Weights of a small GPT-style language model, trained from scratch on English Wikipedia: MLP 256 tanh GELU.
Each number is 128 + 24 x the weight over its row's rms, rounded and kept within 0 to 255. Layers, rows and columns count from 0. The size above them is the row's rms in percent of the matrix's.

# layer 7 MLP up, 256x96, rms 0.124, rows 34-50, columns 0-95
size [ 93 101 102  99  98 104 114  87 103 101 112  92 109  98  98  91 103]
[[132 127 147  97 157 154 103  97 112 130 151 149 137 103 147 112 128 118  92  84 146 108 112 146 155 137 128 152 125 108 165 106 155 139 127 205 142 107 107 139 115  94  93 117 131 119 138 121 123 122 146 150 109 120 154 155  83 113 139 130 160 134 192 128 141 152  90 125  81 134 145  74 136 127 101 112  99 132 173 148 132  89 105 122 119 128  96 114 120 151 120 127 141 167  93 126]
 [120 106 100 171 159 148 100 158 122  83 159 130 142  86 139 141 140 125 111 151 130  92 146  95 164 149 139 105 121 158 123 164 159 166  91 126 122 142 138 143 122 139 104 127 160 117 176 112 126 111 133 121 124 133 119 104 127 152 125 140 133  73 157 142  82  92 132 108 155 148 126 144 133 139 126 135 119 115 121 124 150 132  67 138 139 126 161 105  83 131  86 122 111 113  81 178]
 [164 113 121 105 106 131 111  78 133 108 135 185  96 140 110  96 127 135 147 119 126  69 109 122 147 130 148 139 140 137 189  98 140 110 134 105 154 112 104 151 124 167 160 124 149  86  83 159 108 138 145 160  97 120 114 112 159 115 174 116 128 126 137 115 130 124 106 117 155 106 127 106 123 123  93 121 143 170 130 154 140 134 128 109 105 169  78 120  91 167 148 145 112 123 139 121]
 [138  86 115 138 133  94 131 112 128 169 110 148 148 162 127  91 151 121 139 160 152 130 130 104 142 145 124 147 108 135 169 135 100 135 156 161 124 127  85  88  99 102 119 110 126 174 169 112  97 124 178 143  86 119 147 106 102 172 157 133 128 125 145 127  98 124 139  98 105 184 110  69 151 136  84 105 114 134 119 109 144 118 111 146 148 133 125 119 112 138 148 153 132 125  82 123]
 [136 162 153  77 134 150 130 137 144 118 139 130 143 154  96  97 132 140 139 107 101 111  90 120 142 103 127 133 181 125 145 131 126 137 107 189 114 105 108 134 161 103 147 133 111 143 161 126 131 114 128 112  90  78 162 125 164 166 153 142 110 149 181 130 135 144 148  91 100 144 143  56 142 118 145 116 113 128 140 136 149  97 104 148 116 141 117 141  63 124 127 116 109 124 142 123]
 [122 120 113  79 141 143 103 175  93 157 178 155 130 114 133 110 163 162 154 100 133  89 146 134 146 131 124 144 125 119 147  84 135 144 114 177 139 137 106 150  81 140 118 103 180 154 117 113 129 128 105 151 119 145 159 101 112 158  98  88 119 166 119 138 130 122 166 136 177 116 100 157 128 148 115 135 116 130 175 146 122  96  87 131 103 121 128 106 125 132 129 116 110 171 115 134]
 [152  92  94 100 156 152 133 125 113 126 111 134 140 126 128 130 108 124 126 142 130 107 182 119 135 108 163 157 147 127 133 139 151 142 132 114 172 159 136 146 104 165 104 122 151 121 163 118  63 103  83 123 163  91 129 157 129 105 148  82 122 134 126  97 154  87  95 144 109 175 126 133 136 131 114 107 128  99 149 142 155  92  98 131 140 132 117 122 117 166 113  94 115 164  87 165]
 [179 126 158 130 179  87 139 121 119 160 138 142 155 109 153  92 102 120  99 125 136  97 116  95 128 124 151 181 107 132 149 141 132 117 108 159 115 178 133 104 108 126 126 127 144 108 143 143 153 136 130 147 109 144 115 105 152 131 137 143 138  71 115 107 140 100 109 138 115 145 128  87 212 126 132 166  99 172 111 124 119 121 139 129 102 127 108 122 101 140 123  93 137  94 148  97]
 [182 141 115 108 136 121 107 123 138  98 142 112 114 152 128 123 126 108 140 104 132 115 132 120 151 159 111 127  67 105 154 115 128 145 155 146 124 137 110 132 153 113 139 122 157 107 130 147  75 132 166 181  99 105 127 133 123  97 150 119 121 119 126  27  96 152 110  99 141 120 147 104 185 134  96 143  98 131 139 104 118  76 101 114 128 127 145 124 118 125 135 154 109 113 144 122]
 [143 128 142  84  96 102 107 144 129 102 170 109  83 144  96 104 120 117 166  97 101 102 150 141 110 136 126 165 115 149 169 158 140 102 148 122 134 169 109 126 119 103 120 145 112 132 144 176 115 113  96 127 131  80 128 139 158 123 151 160 100 105 158  90 108 108 116 126 135 178 120 105 153  94 122  97 126 167 130 146 128 148 116 140  80 144 164 137 141 108 145 144  96  92 122 141]
 [177 114  76 117 159 161 107 154 106 112 145 142 139 110 131 134 164 143 121 132 131 122 151  94 128 121 158 126 163 138 135 110  90 106 106 114 127 125 112 171  73 108 112 121 104 138 132 110  77 120 146 128 109 140 136 142 105 120 108 135  77 111 157 165 106 114 115 157 120 139 154 137 151 140  96 102 111 168 178 161 127 111 139 156 162 141 130 133  60 157 145 109 115 127 106 125]
 [154 127 103  97 133 104 122 132 154 128 181 130 108 141 130 103 114 122 142 165 110 106 132 128 116 119 140 101 109  99 144  90 177 140 129 134  91 140 106 139 131 118 158 125 154 151 152 120  75 120 178 184 122  73 106 160 153 130 126 130 146 105 160  94 133 138 126 143 145 198 149 133 146 116 168 131 130 106  99 157 112  77 125 137  90 133 120  97 136 100 126 119 120 120 132 127]
 [181  77  86 137 106 125 147 140 133 141 120 108 151 117  88 126 134  94 126 116  88 127 109  95 184 130 151 136 157  92 132 112 130 148 126 105  96 175  85 126 132  95 130 133 105 107 168 142 142 111 126 139 128 126 133 110 123  88 143 149  86 157 163  78 126 147 127 119 111 138 153 135 170 156 119 122 107 151 157 118 166 111 140 100 108 159 107 145 112 151 153 150 128 112 115 156]
 [155 153 138 102 156 134 103 152 121 157 137 112 135  93 108 131  99 132 121 105 160  84 179 141 161 126 112 131 104 128 134 149 150 109 114 114 141 144  83  97 110 124 160 128 190 114 131 152 145 118 160 121 115 183  89 123 151 141 143 115 117 123  99 104 150 113 141 119 147 136 110 110 156 134 115 121 150 136 137 127 166 107 124 141 125 143 106 137 129  84 190 114  64 112  81 122]
 [163 138 119 127 178 120 129 139  89 172 114 113 178 145 131 126 122 140 109  84 133 112 150 160 146 127 120 166 122 116 126 127 146 151  94 126  88 151  93 165  95 147 114 164 149 109 150  99  97 114 116 141 137 154  98  97 115 139 117  90  82 123 152 124 121 149 111 130 134 167 146 118 142 135 127 162  93 125 146 123 166 136 123 147  99 136  79 164 139  90 165 110  98 117  97 141]
 [107 110  68 127 115 136 162 156 145 130 135 135 108  68 132 130 144 144 113  96 115 134  97 134 129 144 122 163 123 167 144 101 122 164 134 132 117 128 128 172  75 130 126 139 104 117 145 161 134 126 139 117 164  54 149 109 146 123 133 137 116  91 115 108 110 142 157 101 107 104 108 133 148 150 109 131 137 138 158 125 153 147  93  76 154 119  95 142 100 110 137  90 144 170 103 139]
 [192 122 147  84 152 102 118 118 187 122 156 127 127 152 103 111 125 164 107  98 145 119 158 100 110 148 174 106 110 114 147  60 128 138 104 130 122 157 100 150  97 148 123 132 139 138  82 127 123  93 136 165  98 126 127 139 128  89 112  82 111  98 118 113 158 124 124 129 159 114 137 134 145 168 123 128 131 158 169 159 100 115 138 156 116 128 128 151 142 119 130 123 127 100 160 123]]
# layer 7 MLP down (transposed), 256x96, rms 0.102, rows 34-49, columns 0-95
size [ 94 102 104 102  94  99 100  97 109 101 118  88 116 102 101  91]
[[174 138 163 114 152 165 146 132 132 129 121 138 165 106 137 125 161 116 132 131 111 125 140 121 112 170 105 114 109 157  93 131 162 107 146  95 119 126 143 168 135 149 121 131 156 121 106 150 101  73  93  90 132 118 137 131 137 151 163 117 180 113 101 105 124  92 113 141 112 109 107 145 149  84 101 135 136  85 142 149 118 114 126 153 107 126 173 127  95 146  88 144 115  68 160 132]
 [112 166 124 157  98 142 186 103 127 138 140 139 121 148 107 134  55 115 133 125 171 122 164 106 122 119 149 114 125 157 155 119 130 160  95 134 117 149  93 137 115 139 116  91 113 157 111 118 130  94 157 123  97 107 124 157 108 138 114 115 102 117 138  74 148 120 141 121 118 159 155 173 136 126 114  64 111 111 109 142 148 161 124 168 145 172 147 119 140 107  86 142 136 129 137 141]
 [136 155 159 124  97 109 110 169 137  98 149 130 136 151 128 131  98 142 142 104 137 102 129 121 115  93 171 105 166 122  84 119 131 122  80 117  87  92 166 111 149 125 119 162 101 122 125 113 142 144 167 170 120 154 149 135 147 129 134  93 140 156 168  67 153 118 136 100 156  76 154 156  93 123 164 167 142 142 101 109 147 138 114 131 106 144 127 119 134 104 101 108 128 109 129 132]
 [ 70 147 139 143  84  95 148 129 113 134 118 102 109 144 150 128 111 131  78 112 166 133 123 148 106 176  85 159  97 133 150 111  95 138  78 128 121 155 132 105 124 132 132 113 130 127 106 146 186 110 130 135 100 148 161  77 143 134 154 138 170 138 130 149 123 137  97 120 101 106 138 160 116 143 141 120 146 127 123 150 142  97 156 136 134 158  71  99 169 154 125 123 123 144 150 107]
 [133 103 115 113  88 117 102  76 102 118 124 130 139 113 146 134 121  96 130 149 159 102 170 129  99 142 155 158 122 143 107 145 134 116 118 130 156 173 145 117 114 181 140 118 167 152 118 143 123 148 136 132 139  90  72 165  97  86 101 175 148 107 123 134 111 123 120 158 157 153  98 160 109 124 146 156 127 100  97 110 173 139 142 148 167 122 124 133 130 124  97  92 123 114 140 164]
 [ 72 122 126 140  83 120 135 145 109 146  70 166 103 163 101 129 104 140 107 120 133 116  82 122 109 104 112  98 132 125 154 158 164 157 155 133 118 130 133 128 131 114 125 132 160  98 116 109 176  71 123  96 111 151 103 180 145 130 113 162 146 134 113 143 155 136 102 165 147 136 135  85 117 133 132  90 160 133 166 135 123 141 129 129 130 146 100 102 138 136  93 147 102 144 160 128]
 [ 95 157 101 173 139 140 148 151 116  84 188 136 136 156 116 131  88 119  99 134  99  85 147 116 146 125 181 116 105 154 139 148  89 134 132 135 117 138  94 128 111 144 149 164 108 152 110  80 133 107 151 125 156 137  96 128  87 122 145 134 131 132  93 139 174 167 135 155 143  89 120 102 140 152 117 101 128 105 130 142 117 110 124  95 124 114 177 160 119 140 140 147 108 116 106 150]
 [ 84 128 128 131 100 166 102 143 116 143 125 128 135 118 153 147 152 114 147 162 137 142 129 137 146 107 135 117 103 120 133 123 140 133 113 121  94 130 128 125 117 120 128 103  81 130 152 148  95  59 140 117 186 138  92 143 115 130 122 120 133 170 165 173 130  85 131  82 126 129 129 171 110 148 183 101 183 132 131 130 123  86  93 111 126 137 157 121 151 116 171 153 115 102 113 113]
 [ 80 117 153 112 123 132 110 111 155 135 134 164 117  83  98 159  85 125 128 173 136 122  85 143 134  80 196 121 161 135 143 140 117 161 121 129 114 141 130 110  97  99 135 126 118 105 133 152 153 116 135 125 147 137 120  95 133 122 137  98 130 139  88 182 146 121 174 101  95  94 149 120 140 116 159 136  88 112 155  88 167 135 125 101 124 152 138 158 136 128 143 139 163 142 117 113]
 [142  93 155 165  93 142 120 126 115 156 107 140 165 118 120 116  93 138 139 119  95 122 111 135 105  91 128 130 119 105 151 107 170 156 127 155 137 120 125 139 140 163 149 132 141 163 122 110 146  96 171 149  98 138 157  77 128 136 111 119 127 122 135 123 151  97 127 146 136  72 154 134 132 105 119 131 100  98 149 122 163 115 150 143 194 109  91 177 122 101 140 141 136  79 132 174]
 [132 112 142 174 124 126 130 157 134 154 132 148  86 126 108 132 117 121 173 176 161 122 104 128 107  96 104 145 139 168  87 136 112 149 168 138 133 115 112 109 147 119 119 107 156 160 123 104 101 106 126 141  93 124 185 150 153  87 127 128  99 119 114 130 135 171 119 116 111 116 105 170  92 105 135 126 162 143 130 109 104 129 112 147  78 104 181 125 164 127 140 102 132 110 142  82]
 [134 125 128 177 114 122  95 128 118 166 120 128 123 132 152 148 113  95 120 169 118 155 123 136 143 174 112 153 111 127 139 109 105  95 110 144 119  80 115 104 114 138 129 136 169 161 145  68 117  98 148 109  92 168 146  95 110 135  97 119 131 118 133 124  79 142 139 125 144 151 134 120 130 151 157 154 101 147 114 129 143 128 111 141 115  74 150 160 124 121 112 107 172 140 203 116]
 [130 119 161 131  92 116 127 127 136 118 124 101 181 122 148 105 154 110 137 155 143 101 120 131 120 147 143 139 150 123  94 119 136 128 111 202  79  95 163 111 109 147 115 114 116 125 164 114  99 156 121 141 112  71 136 109 109 110 116 181 111 132 159 147 148 125 128 150 161 101 112 100 154 107 128 176 133 128 109  97 153 119 191 133 161  97 146 123 118 127 117 145 131  95 117 102]
 [170 120  98 164 108 124 132 120 129 119 130 102 132 145 153 147 133 115 108 143 189 183 150 129  92 137 121 118 127 121 115 169 123 143 133 103 115 129 140  91 123 107 104  92  61  92 136 131 142 143 150 150 148  91 139 129 111 115  84 130 193 129 117 150 155 135 118 138 159  91 130 134 110 107 115  80 114 105 133 118  93 108  94 120 140 121 137 118 136 156 156 131 155 164 163 143]
 [153 107 124 134 135 150  95 102 144 192  86 171 118 134 140 131 135  87 114  95 115 133 123 130 168 179 131 146 111  73 137 144 114 126 142 137 134 114 121 123 118 165 155 109 165 151 121 154 103 144 127 149 138 103 107 111 154 105  94 118 154 103 114 106 152 146 167 103 158 144 117 148 175 127 120 147 152 123 145 104 111  77 105 120 142 113 164  98 110 114 144 116 100 119  87 148]
 [ 87 112 148 143 109 150 153 149 141  96  98  81 127 124 156 104 137 126 109  68 150 115 138 111 159  70 114  91 130  96 149 149 174 108 146  68 109 137 145 111 150 146 118 110 122  94 123 135 129 157 115 113 113 100 100 103 165 152 148 139 111 171 109 121 130 146 130 151 178 109 145 128 122 132 189 154 136 132 149 120 129 151  98 145 115 118 125 133 148 156 103 134 114 154 126 128]]